From a checkpoint of a small transformer trained on Wikipedia.
Training: a variant of Muon for these matrices, 526M tokens, 11499 steps.
Each number is 500 + 25 x the weight over the matrix's rms, rounded and kept within 0 to 999. Layers, rows and columns count from 0. Numbers have three digits each.

# layer 2 MLP up, 896x224, rms 0.121, rows 502-533, columns 0-223
491504520490493495500528523510500509477498500477458493506451504506543512500532542516519477496470528499523508523538486501514493493500508521513513507545504531525492505469526531513495474515469504489512476502515493518514502521511499495508491511488534519473534519484470543468505583508502525477452505521526469534494521499508484512489543510510516511506467488493502483521471494469543465461490505533493511512541467512532486485464473494494486485555499478532556499508495519487516515473513528497499456559481486488530469491474499443513509508504483491474487515530438480494542519436538525519550516488476492494505525519491499473533551493534475522563506526491493487477474503444506510475473
468496471502515518523490501495459519506501525467556492488490492504490441521518537478516521512473533516511492490515551517502511497535522521475518524475503444467480489492531459496499514513485491493480544478521501543514497484514510497516498463490565481501531530533505519541520505516449516454468492513545547543520529495489479484472493486456536501467511483456504470504502518499487501477501484504504511469467502523461479513523541529538518505495523524474534493489496454483473476485473509526507475534480471481538499489524496478487504521496525490502492515538484468494512453515513483506485529503532451489530491520525536485482485456481538469511499514512541445513513530506503507539500
522517516518483525491461506498497510535472521511493512478492491452511510497534485479459517516491554517545473518446515522525516534514501525492475483495511510529532517525518552496483461496516532497511511492555505471519501518515501466490480486463463523528521495476494479472495497477492499498506484506483537507513464538481478487471512450520485500513540495494485542481517527472524478479483535576494488485474486504535479463503481522515509535510467492516500469471502542477519497480464476494513496496510493518521531490528513448532497504462513506475506502505482524480538515480513483498483530498472482477482493493495528514518537497440477510544498472518472493524496488447497507520475
526513474501494488497464523467513540504470493525480488534450460479481525539482502489505446481478482479502518474485522502493474433481494489517501497503538465482519491502489521496465556530466495522478519483513492548516480529505497503503463476497543500501490538504518449488526516518452483525509507488482533481538467501476481462503530525520488480471527525456482469491536494440554472524549501478512503497528556544489474480552541476493470523504471469471540512509500508503474500525483518510558515505506513529449518468485520464509469499525491506508474474522508512492454543510452496511525502512521465492540483521511463480516537452515491476473524514524520470517509524499480486459428
513511499492523502492476466495474465513541487465477484499497478451507533470457484516536487488497508508494500515502478523520493517456491456499443483536510500497490515526497586513501500493517475493493510442468484494496505505542574491524445542495491514469479505522504499518497537492469503485468562495519512513555532527492497450518508470510482492516502495495500549505520522551485509500475520543435478523480477542508486479510567478495504468522522494497495466433478471521505469485480477475504511473458496462476550511496499491506509511513518492517486449521504499461524494493509508479496530517500497489479489501498524540497487509499538463554508465515560484479541524517529499508506
505512515501515484532520478473531517502506454519500503488494532466480507508487487476520503445471486497484513477486483531519511486516502489480511462532481502506449480489491482450512503496546561515467497463514489504504534487519512520497520469472466489520514496485459509505495553481478515513506498498480497494505493475488528453498496514504475489547528483512491514538507495542496481472458488514505472508505514487487514454436506478459503497533530539514488500509501500512531491503501481485479498512508505474485480513449521483473468467541478476453504545487503488473559503481480522531531542491507506487472510434502534487538482493471453501546469502536524467535496505485523529480501
508465546448513531522513471513512476465507536502533436525482505470519528500516534528511481464515499487540483489466515493514487461501491525463485459486513492533506466501527509499519506479502549445510483534446546515489460496525533476498480503516513508523491484510516482506501472457543526489498481473499474582509483498473525502496543474501489495498475514487500495514491493500527481495523537517526499500457519531482513537520527508492515525531466477505516532521541506497505527519509484452506501542508506455470513572570428481490450523485537462495494520499545484508512509458493479505495518500535504471519522479504440522471536482483477491497476538496512518522504488520521486502526
512512463485527487501479514504496470473492503518505478487501498485526481490482496510520495483475520506519443519479490478501447521480501508481534511512483512500473527502489504486497492533469491518471498477486487465521468498455515494519476464518487483499486517481511526448479520454477511436508480510462477506479493527476520494482544501508511491522489517509503510500520521472478523502526533505501484469524502496508474480543491521480482499514523429479503522482512449497500467505491523477495498514502518488481512555472506520502499499485514508546513501510547514455503506516515527496497497531503495514527500506481491513516546492500494499539493480472496553504514490517498528517529
507480492506527510470507514521504479483491488512470518518478446511535484490504512529508521530508504510500466507474457505493523504535455508496477496513501456478504468518523479489515538513489504499518472496433514521493467480489452461534495472477530509498507494441514481523471448514487510470503513536471524516513467472481489463489496534495502494464480467483493450542542508476570487499472497489492476497501462492502509518477479527467477501501468511519483500522493542493530501479476479487474520528504532514530519489496494513493511522532502494504492530453465505488505547532500495542510489496532509498498497475473512496510487482484470511519438496514520510491542505490491535510504
487447478510504474565476491529519486502508498538493509484503544500500509494483487504491527474497503493452518488463484476477511481514503510492536507556494548494526503482516474516517499521514528495484498530486502479510464511492449437507474489493489477522471494492479484535521474541530493498508503511507496479503527497480511481537531523531503500477501499503495506508525448513506511518472490432488499488497529492519482519476494513495464487517507462519450473486495481563480468502478472521519537514496457496499493480499480523528569476521527530470487521544487504502481472533509561479553489506475461496503477533535504497514511497506449472455475500501469525526501483504455495512491
507505531502482548530495479539492481491571510514495483516521477524508479525517517535462477533480511502508491482538497472524501547496509502504476529523468509505495469498487475464513497482523507481512463519489509453504513526542468473496444485546449500492546458498479487476480467513495474505523501516500453500481513475469483522526483476518509481464490479507477481500483507497513510489500529501526468525497489490479496506450465489551464477470505505503497509527468539504457494475508445535531520475517487480504483543512509461475542493509548487516524494482510463538497471520514513481520509511474491492503488503479541478506492486487485510512451480499507475511523514518510536484514
504487468488535528569500435486486479558508466534481478515509531527510508464445490531529533483539507504519497490517444504484470502481476523468478467499553488462484496512461524505479473517485506501529476519450525485485497518456529464486519512477521500501494490461568498514483502482512534464480499520478522526483514473502493461516499496485544488479504479510544494539516471492512447488512527503502519524504502475529536504516491469496476488502524478485477496505484553525500466514493521510557523494488525454525480503509490520502483458521475506478518473481495508489479456479479512504506478531498549479511495492511561509511526538472479469511515509486494504506473501498509485551506
553486486477528528518563475506509479505485499452515490502450506532505484523496508539461500479468540504508507532489476464518490522492472468464503486534526494490555474527520476505488469500527465454463512507485517497489464521482478488516460535507506508487517511496466492517494508508506500497474512528508504504498524491475446489494538548490511521484468497509514522512504512475513520485486496541478457503513518463482526494475479509478492474484484465548515487539491509519563518515475496493487493460516530482460473516482501499532486512511498505470505511490487501507503511539501462498515480499493490471485506517461496497458489458483495446497526483582492484497486502515460487469498
557516518505504490510461563475504480556519488477529499498490487498478521512490508548492475467524528540508518545472502505507493495485521520485508478526493478539531469524484457481518452484471479496532481522436566468489484575480493546500531484476495509504473503509526572489482447521474465475510544508534477474534499473468563497483474449524555542484505509544489514471517478526523508512499549490501485541476578485474509513496463460525472472530523517455496476519487496513498546526523493513500526527517506520542512518455491495515519482561462501514497457512507511495518514482442477527450491502465477506539494516536440498477518469477512440501523449515468499507507500495429478468519
501518486470527504505491487459564469478531506560514485506486534516474521522497531537538462481483501493461531510507501509534515525485471531486492513510511497517498506473511550495479513493467475509512493490491453516517465532477506477491500510493461504528488530471478527514537469539484477479534519457538527492543434468471504514476548525541527531507487471530472488481516507489547466488473503514471481508431496522504508501463538453534487474480528537495510492549484532502460519505503442513498496533524510507507534498490486503534495509500536479494465515507485500519440482494475479467481503526525535485456520481512464506516482529558534521502498476495532486490486475585512511466544
544501512479486495556549497465513499510456520518449522482494520519487507453501509502505467514468501496522485448502485554504483487466476491520500503472546522504512514495476470488494480478504525498520467501484508470483495483515458573475466490470457524495543514504520499517473519509513511479459498475479536471503503466478503491495522497498462454523519517526538516515453468484457484516464478521508513453501479503491514505523518506521478487485501496478473497505503508509520486534518514471546493472498503490526566501522542533530509503475521453531510523526512496503505492479510531519525508476487512464529486488573502502562495486502476492462542507494550489532462488496470512487515
516527476478526471503485498510495524541476475503496490532459477520512490507505520513549529522472497486469468562486507504525516507470476495501510528514452459486498499517521494469513525527544499519539541508506515484507496546492480503494523530527537515528498524518558515474469473498459527506470529505582493538508530488476481467514498511482562472543435467481544490508481485503523493511492494477488488472465560522442455509501476522511516474517478506512503479494467497447497463523499508524553466478506497517503468501482511495496523556479485494490512487474519476510512494502520513511488529513490469499518486511508507508519489520518491459472502472480476528506495474464502501492497
517462502471526498478458497525534512529457518531483525501482503523482522505460490497520534462494502495487465522530485473517504487495549482487483450467496524534515546487524513492463528477481508523471492511533527498540489493497481489514474470473511509543524474474550486491467468552497498448526451530501498514512500521503526480508477496439513498485495511486484499563488456514507474487465513499481525497487492471552518508497495548525503515534481459510519517484488502465490511482557491455529497547500514527530472456529481514534517472466538490535472464507438498531550470474473507533514576527501501524497480514494545557479476489524546499551484454465493490495461447480480519470454
491485485509491507478481521504468494483512510483525502506524515475461505519498483449502479512551508491486499543480523497502538455484485491509504499504477420487476477515499484515504555543494521461500532526506525522525487479525500523475475472481530511512491488572505469471522492503524513512528492537523528490488486472496445494504519464487493540464507479498490497509496506520498485538486538533513492481502477525509553501519528522545530511483501471526479487480524474468473508480467509432470496509529442499510545508503515481539531492487547457520497492493517472487514536493487525558501489481538485543494486508456469510493465461544509507487491527523491510493532525535495493507495
525485501509484502495518496471525500492491538500464553431498550546517521516525520477528546491491527517502547451517490504491456503516544500501497484547533508505539480494508552476498499501514525522525504454499506468510460503473519496499480457507499545510506502486494524516497499515498458457485504463485472502536517471490512497506521549507468504510486500512457553498519464519506468494539544498503519523538506459488490538495471544516505538535477492514555512507481500477490550447499498505488533522465462491509504494497522521511494511492504528488481496504501500506473497458446495514496519486508493497507523519498524493457520493520489549529512472512501499532542448488490538523489
523533529505508503471473553496472479547471511506550541474473506491499505505466483544519496462493488470509495468521516507487505501472476473498524453470520505516503516468534509492485533502454516502522482502524491526551532483535497513535469537493531510461479499546493497475500535506500494449482503446492483517459517508464488481510526505503507517512507496510507527466479501492526452498520519495451519509526517503494473498500486482494545516443521478510529510504488551454450505487530495498464503447519512445516516542486526490491511561494537522546527532467496517518490526528522503476496519466490498472488476483528554547499491486562466487511471470483503455519476483512507497563490
506501488450534495501463463483457472490488504534501500501505478495496502496507459473527483456475492548508510513482471443516497518497549478515488515486491476548540483496512534467504545457462501488470487468504543492509509547505500549508502531497543486513509509496470517466556515511511451488488551492495523505510519497454501487512549492494502487491510544522518501513495495505493473496503517515462523479487526500533493541486508503487542525460488492507487486503516504493523481519510527489503498526516528528490490479509524499458501515536510496495500506538481471505512503509497464474473538495488527474505488519504503521479489514506488477535548496455486509491505469485470500505509
496468509470481577499486487525517507566540513481510507526525479496494538523510462443547466507511472497475496490488490499542479487479488500529506519500528493535530447487500501491503479553492535519472514514486491485530463490491511503536485484538481486512495478534496460535491503500506508463446536543503544534512505488517505525512517517483494505477520497499549496519501490500494507523459531509524446493526493522506474475480487488447528550502496510479460446519492525478497477532485495510508533478464521497502448519521511542490509479513493521514512512486465525482512508542501491482511508444521511520478502478468529507537469446473499494531471496526494493495491515518496480515468
497508516536502514521545498518510502491514535516548490495481529527515457522513491502499486513518442507512494529495517482529542492496523480505515481552492517475504465491466480507520487502466489514521508496519457500494467486520474484520489472495524511537487465529524502516514467504514503512478506484511499461516486512470509554506544546468513534522504502521525524484558483510523512510506526517473525496500432512509517510467517510484496497493499543485500475480529542532504487508500545468490486537494516490538437462542483523496508516455481526470540498508481495516504446562474498524509516458487520499526485499520507477479509493519552482518498502488466535484501475491486487476510
524514503444455510548504530457509486479513443523534458516517518466509501477505506492422446460482489522540514524486507508558484550488482510508481477449507490526477491527502475451514473471481507483555456544487533496524476496518490529458511503469465541502556542491516443462528457524469531502483487485487452519560530515504532471521476487507514502505479534474527523478446469488490515543482482493554478449469509460581502469543520499481557487519485525494544484491481508498611527530470485521442484493514491482592528491509488487550516504453451530496554460596450465487503471515489512518484501432472521553499470495500502523518504492487551512462536422458491458547495495515535490504514
483466538520529471516548549556523505502438532507468541485517507496491513499461550522456483510493471509482509542512506504500518538562455485522498513519467481459501514524544501499525521552503504499519480527497513515469533518510494494495506519532497492535533497469503527501501494501481482540506508531464455516475466490556514504519498525497499498541519499524514454482498552473485461562471503485488477523468474494497471492478465530480531530428507481499497512516479499525484497525471511480470533489519495493538515499505505503504529510526472528487537501486464517538467503514547521497491469492491538524472461530512490515477471489524527527508478496511491495501484519490475506501488
540511485456514467530451566526550468542452479458501488521529538497493493538485537496500499509482516473505486487468470521518491512515496484512496487494488533494532499490506520514495481532543509463542522517492491494493473497481489479471539504514435493544477502513523494488497537517539479500472501516464517478511493505514477486505501496521459515531482528568521491449477490476501491486521480454478487496495515556497510484537519522555477506514522434487484482499463478533499461491473504465506501502502498513512489505491459511516497518525458568486506487477475498521486501469453502494506474506504524482488466512515482453509505498482495492513453498471524485497506493490522516485513
518544438469544521518504543506479519503478521496569530464433462471508569533583557464465450522520470497532492483476477508463471518503546518495513466522495504496540544525528505482495474506517509490507548505535511449490509502482474499493500546488503467514413527510497489495470482474518513505499505439433477451507511448445509488535521485480531507442511435488504499504523491532511449525497491503466484496498480540496536459506513493524490477517509488522524499525537500494513511489456466518544435519506545509529498522507516485491526517464458450523512498490475460506524494510484480526455546480496458548471513494529541492520497456465475487501493491512471457496494428533539498481491
554501514495500487538551481496509467478495524508482445470458515522529550491540530498492469514494513537503496466541528495493521484518501507528496521495538467465489472482458509491479503466493463530524522529521438539527500448506482501511479493561552529489486502471489505477507494488473457530465477501511489509487502508478491490479507475479523547504520460471494524514472514470521492493492517519441505430487513531505472496534493482501474485474526484554525528462471490476493540486468478472515475541543492459487472507494526551502528512553517467530478503566508503528524517441454506491498492473500469462484495532494478499493470509502495497445511480506491549515486482492442450526518
539538518526538505465509464466482479476490472501494480468537485465460483504463475508530490488463540506463517505506510501501504477484536508476538492475530491501501461462463503487517456489538501523528468524493487519469503542517505499494486521618484488507507498515517487480498478532492461514510487514520556494469483525437548498513473507509513478495506506522493479479492480497504522548520499501470494533461506483494533529512527511494492464498507499530513503502473528469543546523536477534479487502472459529451500477527525515493495548513520536475488471505503496499521471508484511499541488534486484477489500514512496499509487497509485503488505479470510484537519486481525506498522
442500523522501545545488532492514558483499483527488475484518490489497462481516523480522516476512490480452492501538501472482521474522459508476477525520514497473453505528531495480523502540513476492455498500528527500518555507487506487519500497479522483478505487534493458481549488440542523460545512462501467470504486514515512523495511527522502488487494489509490480529488496469504512476495489451473504470474514504511502496496525512532506500454472503457489468498569469503473516540491465493495521478496475486492489466477470546501508549510476506535533559451476505506526463444520485503485503536518534483510483497478496518496476516510489524541569501513489506465532495524472433534491
536528542541513516502536498472493475556501501494523474520449480490440487530558490513509484485492526510496503504479523482539424508476480474488525497524476520481499495526461512507493532504546483505500533496505458470509513558495493545471464494504477494491496548473510501489529507479510480512505496509483537503457472509545483470539459490545496499479458495490495531458495438523480512490539521505460490516519460506485487507541529516494478473527505429510489510450500453517501468526556530545532493499501510530462476504458528493485528496500511505494490524479502506501509541518512493552494494503523488521508488496487519494465496526477476506524486490511503475477464506474463478485485
# layer 2 MLP down (transposed), 896x224, rms 0.0547, rows 502-532, columns 0-223
498482495511468481470502483535490446488525497479488499501481495512535444482551479495499508477536519464473518543515464531479520495467494480477495491560500491506540491491502509532508504549477459466532497485498504515498485515503506499466539470509537488525472515500499509470496523505505535513512459521487517530483504499520497549513558497473530532487502514515510499489468502443492515519436488524523525476461526527514495494457496479558491503550522488496476458517534483490534500500509513503472536550488510514502450471509457572512477497491473528501519492473498505524518502484533478502499534488475529516474530508462502449482495508542512524514523500507498479473478523497518503558528
517451511484530504449546487496495497473471536478463528497489462486507469524499540501509465481506497458501505514457519492531509507523468508517467493531510527488477487506526523483555490492517488477472522517551478495512522501480525498493507508521517567465516488484466470483527493510467521501507456471502519494485499504444474465553494506548525512499515523483497515498510516465470473505493484509486499518500545523492482455531489490509499512448540494443494516544520560511503500511537487521521502448497503488493561530505497496498522474508451534516485496525503546525516566476497511511515457498535520527517512552498503525526507477512484484539506531500480515535477531519518540490510
477492509509494472479509498525554497471503500486515497509487519489503477498469498530499497531508464528490503516524485482462498502511496474489470520509490487488513505500494466497494527529498443525524471497481504500512507503484516556498498516517557483475498511488498502531515508487482504515475514470546552458507512459549485544495513510479532519472471506523540503471469460518487514526499486496493482505502522474477506533515489460532474496460511477496535498508489492514491477529509496487516521490499504525473481533466494522493493480525496475519480515492514493490523508493463530518505515466505513559543501496526495491443472506532497489470490506469503485479511469507502488508532
495498477498497510533451506468553508500453484546523513508480448475520487519448484486472505514451490475475492495500489501502481509510525500461446539450516470468487475548515517438518478510456490516517463492473484505492490484505497488489477487505524499498500467510527523499523496494502478453490513493543502485479488453538464471489524527430458462481537469479523546419513493451516519483496526449529518494471532525524467494532507442510488499525490515488531456490504527513515526520534492493475482504502486519532472475522489529537511490501518484514498446512515558464486484461432479540506508534481521496478509527481477501502494485503506523514506515496527491487500485503476496497502
481548492523525480479509505519492515479474515514517510489533562498494455493514481503482511511478495534519500500478462519557500488526492471523516556513523454457477483505536525480517521489505517530508465522559484467594485467469504500476525498515480499501530469494505490530493483505534458513488477524493464496471449464442506528472477529523493462502508489466525507536493522464488487481515450542493470520490480481451485505517513510526479465507536493473520465470533507468559509509517529571514480520517525500474473477514467513498446496534498527471512505524482520492525495497466502513480482513499529485537517512514517504512489489511469490443470459477516456521456514491479523507549
469493489496558500466503491494523506513458485521527547455495459441477481481518498515486495493517468469479503512513475527501500505542492495524483506503502529473504479503454497531487447472483503519510500446512500500537528509522477564506494498508484484518525510492538511517521501460510512463429512497477513474498450473527491489502462517523499510458493507502505475455505491520545465553520512485448468512512522461496515503477473486470531529520524491502532502517489512458485506489464514536475462465495495520457496483515531536475500482513515505512462526464483449479515498530532465449515546491500475487503510541529468496496469486521485475481499474483511471492468481516509495517476
464575464528502484526494489507536482534460468539494502536516473510525500476488507487513438486506480502509469516499501506534494551523530503485499484527515517530511509486469437483542527530516523539519520557485458509492479509492466500491489511510473498518508456480531520489508505462454526483487512521479517496492524464520516461486525505526509472471537500484488508486526504460467476544484511484441488546494510487474518433512519498499508483498448494453485510479519513507530507479527455496521511475492535502517457544512490528540519501484457513427502523522481531487479481451485512510529475533491471491489509489488443513496515498485512540493494536493510503479468479453510499475517
504523513477519459546536472523513537508492482524503532523498489490539497463488517485495511489540524480506520480488473528494529513490502460477483507480478477459540501504486504523517508495489490499519538538512472524501529501499472487519543517509461521507543526498516489526517472479491533509501532515502502514438526487489513537500506454492489489542543534492502493511490514546465514490491532525494506505460517526480465541490464524462478496509511524524528503546488483518487508478488500519490506474498486515507520496496461452480523492507451542450488496506453480485487531491519532470488469499516481555494522478511480469505508492509496467497523476506498470525478521495522478491501
473485494502518511482507509505518490484515528461503560522498515524483462508501506545516524481438475466517511530486503488516496532502522509536504489498478483464500538515520529501458450486480461513538529526519466517491484518473518518505509508515526525481448498484495531486541478510488510523492493517524525486469508476487477478509509520521501519530464529531520507457513499549476489515489483486504503497486527503509524464509479469491491455481499473489501534472488524492502481496533523509490478469508514510513474498489524494534531517454489450507529501477538507477500514515495498511507550525503517508532519480519472513459483483499507507492540531497471490492481471482533544490505
516457478501522519480509496486480528512461469524482477534491471492537511485505515470534488481522497468525478450447481464468484516515491487479528454516496498521499479481484462577505487511547537530480531476503512515523504527500483482502459501478487504532482584525507494544464489503483463504509487505514447506459492509501519493543549489554540504463482538498487510517474487495475524524508472497505544500490484495548470497488532487471538510490488474528510486484463478520513458533459469483545494547497496547475475453487511479478509487491504520515504485503503461467521473518533501499550503456523480497501505537518475510532488507496503517480489505494497503529468525543504492508479
510514523500455491537453469521525467517487502494499487533534465491539450491482459511534464569505501466500478483517472525489455495467497536481529492484482495518510459488510491528477483504520555471541465524508522499527481502476485493474480504499496496514559486523468510480494467476507514469489468520509479515518472490520493577533522536515482516459540475517489522487528476507514530513496492477513525474491538533491526476518487478524473520482512488494543482495527487487503508474537484535521483490479492485523461486518505504527513501505517500505486495531541509518516483526461487533515520492477509512492514496511519457493456467523501489507461478473481473479485465506508469516478
472546548472503491508459530475520520497462526510494540485503523510497485516502487507503475499468517528510512495452489487498503509519495533549539502479462477493482544504499481544479504486476504481510534491548491492541467480490495533551464481472483517521505530503489473529523536518505448527482447494498517493505465516499521480490490538510460502463488479530507484457497483518501495468493482500518531519524535477508529507483509559529522499481487521514493542538517504499529504484515493460475506476498514504468542483535481464502445509440524526530489525527516484504505525512470528508478521475511500514497506504508463488530491479510487489473501515487529508538515525513446489447490
451512460503499495518548524500494509489495525464495549486533494468496509517483461466477534551494506526471500517515513492492491522453453523502486535468472494511487479500479507444499454495510509482485509527460498522494520493519488503521495490474478487478521510500555489501487541458521475526483519490485495457493503477451563493531466521487460500497496492480451498498445480544469486534503470529487499495479511461535502493483521447552482516511493530506493504477488507496471455492492479500549477510510465476486500507465508483545498527510511464495494497475517522527532517530486514518478464530453491505504517506496482485496513461558507488499502495547482504489482501498505475498560
493459519535481472519521517469496570505546474529497491491437502481503487500499489538537494498520536524482499485523508491479515479477515501475506488498539495483512539534515494500498559444516543512540529508513587504496525448526524532503537478526492464440537499517586523537509526490484494477511473479480505504500551531484447525477511495511503472547472500544491536536490455515493471485558484506511457507531530482502495540510479545516490516486476522503471523510525420465491473446514471494543515528519482445474553513534453475525512478501468502487488528463480480535499502497495516507443479491527454534492493445478493456499539499543546489519519500542525532488492473502500461507468
481526467522520468487532539525507458496470483504519518495502539529546493456515500493503451493501545502456537481478489566482512510551510507495495483466519521529477515447496490451470489532505502499531506506524488540529528498537498523508521474491470457507528533500509500545503510518520519519536494514509561501467541441508459494489524507497494490452486468495555528501467533499518486536518512511527529488489486536510528500490494491493516505505532535552487452503428478511469506513504497525525493497480508538494513498531474497525531528556503503531519485475568516488504510487497497513502483538470509503518504529561462515471488534496522486522484437533521483517477512505504503473495
498512522517470488483515507473496503501530490506488503501525513522505492511500462473512558504517551534494517478491484492518498562498518488495478498464445487574517474507539495493492526516469491519507506554474508522493528516498490463499522522509527526501494476528489473497521521494542520508518486520514525561551524572515515492490464512534508498509483512483476528449502490503494470531505513536510477540512504491561523468495477533467540492490533499476513462523524503516510486520517513544503521504498498523544481518503474528494458544496490510488511500498485506539456531515486504495515478529533545522505510510456512500466500478517477471529501483503477530487515496439496491514501
498466509490515512548511494497550489494456506515490506527463457532515539489499529492509529492527498457487493498535487491506507508450482476508488470502504540501482508544486485526487513484469498490510496501494479475515459504502540494483505523488546530497496520485544508496520453486458541495513499531519501536500510479521487479476464515489505495485492503465481467481510489534520487483489533469452546494507479467532512476527503531507464487503476492463505497483460495466489460526537509479487530475507507512534470489515525505518436478483484464479469514536511476451509540427486475492464512538519559472496506505509473527499527500520514556503536519509512483483510518491484458485505
488563473497470500497457488536491516471528486495496578483469543545472503527513519478510533476500509459488527520542518502509532489513503502533507486518512521494535499517568535453528511504531505516501465488506509494480496539568538467513455483467491493524524515454490485492465516538518506492518469532509516457557491563508545528477541541479512524472454514519524499470502478516523484497466478508482532501504495504482521514530495496465483515520465513504526487455496528520516526477551474506490499525521493480497528526511480476464491496495493535524527506518544529514512486466497538476517507470503526553505526505475496537478491446481496525446543465501539487492471461496477474495479
491488499502489473476483437513486515519516465505519520491533554504521484504476518530520515527497495512544505522521526505509542496495506483496544521502504503515511505502511494509504515534534497497497533529506478522496524529521519481469527551497508553517510512515509513518516468486515512506515500515493581463504510531499493471475511502522457481522469497528492500493502499511473515492534524503500537494504537521508523493456477474457519496517536520542489478519524484509527474486481494493513510477530544525467551508505485500489538467508486484499518507531548479498552499512549493480504491504483513472527477530514482530448475489476513534539515499498510492551473495497531483504581
489522492522439530491484504485516524518502470537444508492509532469506533503509517485490475483545520477504529514528460519536484529477507485497486511455518514522500480477515510529491491506546425514516482520503487473512481492504528482517524459454514487511533484414463460463523483523511492503520479483517520490506509532485527529550538527508475548506519490495495499488502474515543473498467529584521497487509496500533503522537471484487507524507495474500536525497490557497501495499470525519508507504514495486473535541519545503482463517476467541486479499482513480514531523455529490504475540517486457497469510528511473494467518499527475445490525486506536463519492435508487516448477
513527496512473491456514494521461489536508502484545497464477500534492490496499505499526549503465519429462474519457532567461498508473496490483494452478495554502523491491539455507493503520483514542553498532504497543511499476512505529480498544469503518567502502499505460476512538501503532499508487492512520536516510514479509499496482510497485509489536510488484532460480510498530468518542493499504475478502483513548496492491478507486538476493491487493520538504483518491515464512502537510470535534527520473519515503476500522507497526470530492540566518419528475502499504524517498467498502516506469525479509484532526498441504501503513490536483494515505466529490532504527471529537
499514484491554466444512503505498487480502497505501493493489537503511503540520453495475488481489505478519477542510505485482476472487502526503561467485504556505503485514494483488478541549477495461498468507456509498469465486461511495504425457476462520514525516497510469541471523474438526533498523477533482469469479483473523487517502530494486474562520491495506511528504488459521499489502492533488486513485494499496503494514492508498566515474516518499505483478456469523478499469496534541447511478536533449521475508478496497492509490491492457489526526515515535487535503437529497495489499522528507495515510521484475499524479466507513542508471497521507471494487509508495500549477
525496496500492477499534514508529496462504484489467499463526523475501496513525490528501475488495532535511484475518513488502510462475538482502511467462467518512492500490502511508498554497467480535481465473500521516537508500472511521571498512504471501505511521514532508530522501497487497519427564470486444473519480520501537516494511502554484452481481500482486481510497493496499482458506500539501485493507475509522509504465477450522486498464479508468514536492521445507494474495480501503481511472539497543460522547484467519536514521502505479459509513471488519489476517470527488503526529487520475515519542504526496507481501490466529544499494479475482467520469515527488511486518
496478460524521518501503447478438474496485482515470476472526454529540500491521484489500566521488429499505516504518492533513502527471527459546495496534471482501496494549495520532482517548522490495521511486520500526508505487504480521494502515493515477487497473492537531502444479499447531468495540476521508463501488514475526530505485538486499513482490565452476496506473493519487491485520526445504499453508529550544462468496508502511495474510491505501492506458538497495475482502545509481502486536539459518512473480531509567508496448516477519488546522509498478510484472494544524507506524514484509509483511529510487529470510518492547484512526562533461474563499489511494503454538
558468485461520490473521474486554488467563549525516434486464510498460531518452521571498524438491515547521528484570508519490471534481505551596519488509463534476530502521502515515527511497556480472415509501472459487541480500463464503455500516568493444499463555521502482471544525523471453521518541478526524510541563461521492531467523482473476512492475498476521480508479487506450476450491506520527540479493508479529512509504505470515525491457463539491562508457491438488506502479538544532513503443570478461509496493521489484492487534480543442525517481465528502467539476499527514533509502468486491513539461558475487524495535499508499491481490527540520501504509498468512497530464
506504521516501513466467468443462506449527488544464472492540475536482486522453492501539535453498490507505470457504493507504520465504509511518520542498503476521518474541488494508452517520517462511497464533494519442534481503506499461493540516510472534492476518488510535518508513507543468489515536520513510479542469499493498492493504506446515515503509503528482489490491557515523509505510514502532487498505518495509524538503498464505494472447472541538517485506537514483492528519441483515477444467520516493481497472510495528455444464462498518493494568507520435469499490540465471542483535530483479476506529496514522489488503521473490488462500496514538507502513516519503475507502
535512505544521495548515519506533499482484524537449492514497491515484512483469537455519495531445481533512497524518510530475455476500530460517521446497478514487472482495545494533440453523489456487513471504503461482486487536470489530487500477508448517534536459492481458511523467493526483461517492498458430509520530512483507507524509502532492501479501510491541475478532522525472506522507518485504528497442489498506514539519479509492536492533533480494485502489517523514567474500517522541460468486478506536514504515515469491537466530483502507539476503530482500501462502470460526522528544520511497463483488518497473491502486510537516546526521472512517537503549518469490462468503
481522444444477515514505529512463519490516530502541499491469511429511507504520587492523513532542520506501508468511529495473488539518539523512504492533493514459501573485499439511474448512504540474528526538499519547484507518482488513515495526482472526486469553533451510566486509516533502520490532511480473489536524480479547502490516528522506486471490478475480478509490551490475528480460491494461514432472497527480516448469530488494501527486485554500531521519473551509476509526457495466482421534494491508531531477506519518511542502477489487502498506492513446491503504522479520504495427482499495540490491491541497480482484466514509492491528535482486475511522502573485500486470
497492504542477505514509465510519493493517505474524489549510464466496503467486488523484497513512473510514481501545508522463527480440500552524492547499489483501527509481476499505532484566489431542573490464523441520476500553513489514526485491543510533498523510477476512507509516504479534520526462538454529497515473539504459492527523536494503534520525499477506518493501514522505548507479495525465508445477498522515482526528509479518491467486477490503515498500510484475492498537521485519511520504502502472510457523480514570500472502487516507512527465502539475503506501489467449480531488525460529480495562515512467527545489486447510480465504490514468509500441519535486449507471
495510475545488536481490529544527500506493469570503449556519450499476482502495508508536487525502501465515487484499520491480563562498503502456513520471500506470497501513513531509502523529527491525492519519492518522458483462526561447484509553526525541497529514499503510509517480474528465471498489479553508498489515495491492491513513500491506508516484501503501490550512496475489546515507477539475520522463516447504479509469472504500528527497462502467512530486439540504523501538494544495482492475501541500464521501491496464547506530507494490485461515472525521486516482535502554450513495518490478507485517483506514500461503499509452532489472506505482535511479462472509486496514
499554528506511549529474494463551458529471501484514477529518521482490499523507486505479495468523547527469480519505483524520469503550481457500476547471483485494496507494514515493515485541508529530490485500504507514488519473473532515469533521522508500503535499473509482483540501494536504478496533501486484471485526483467484466516512551518518507505489493487481525542480472513482526523504483419463519495517506505481498517476489512552496534504523489535473452462468474495490500539454526490516522485498526510477523454501447519539541493503496489520543479471493474477499498513516525488508502551466569528505459498494537495481457514479465512498541554477516457479519446503508507573508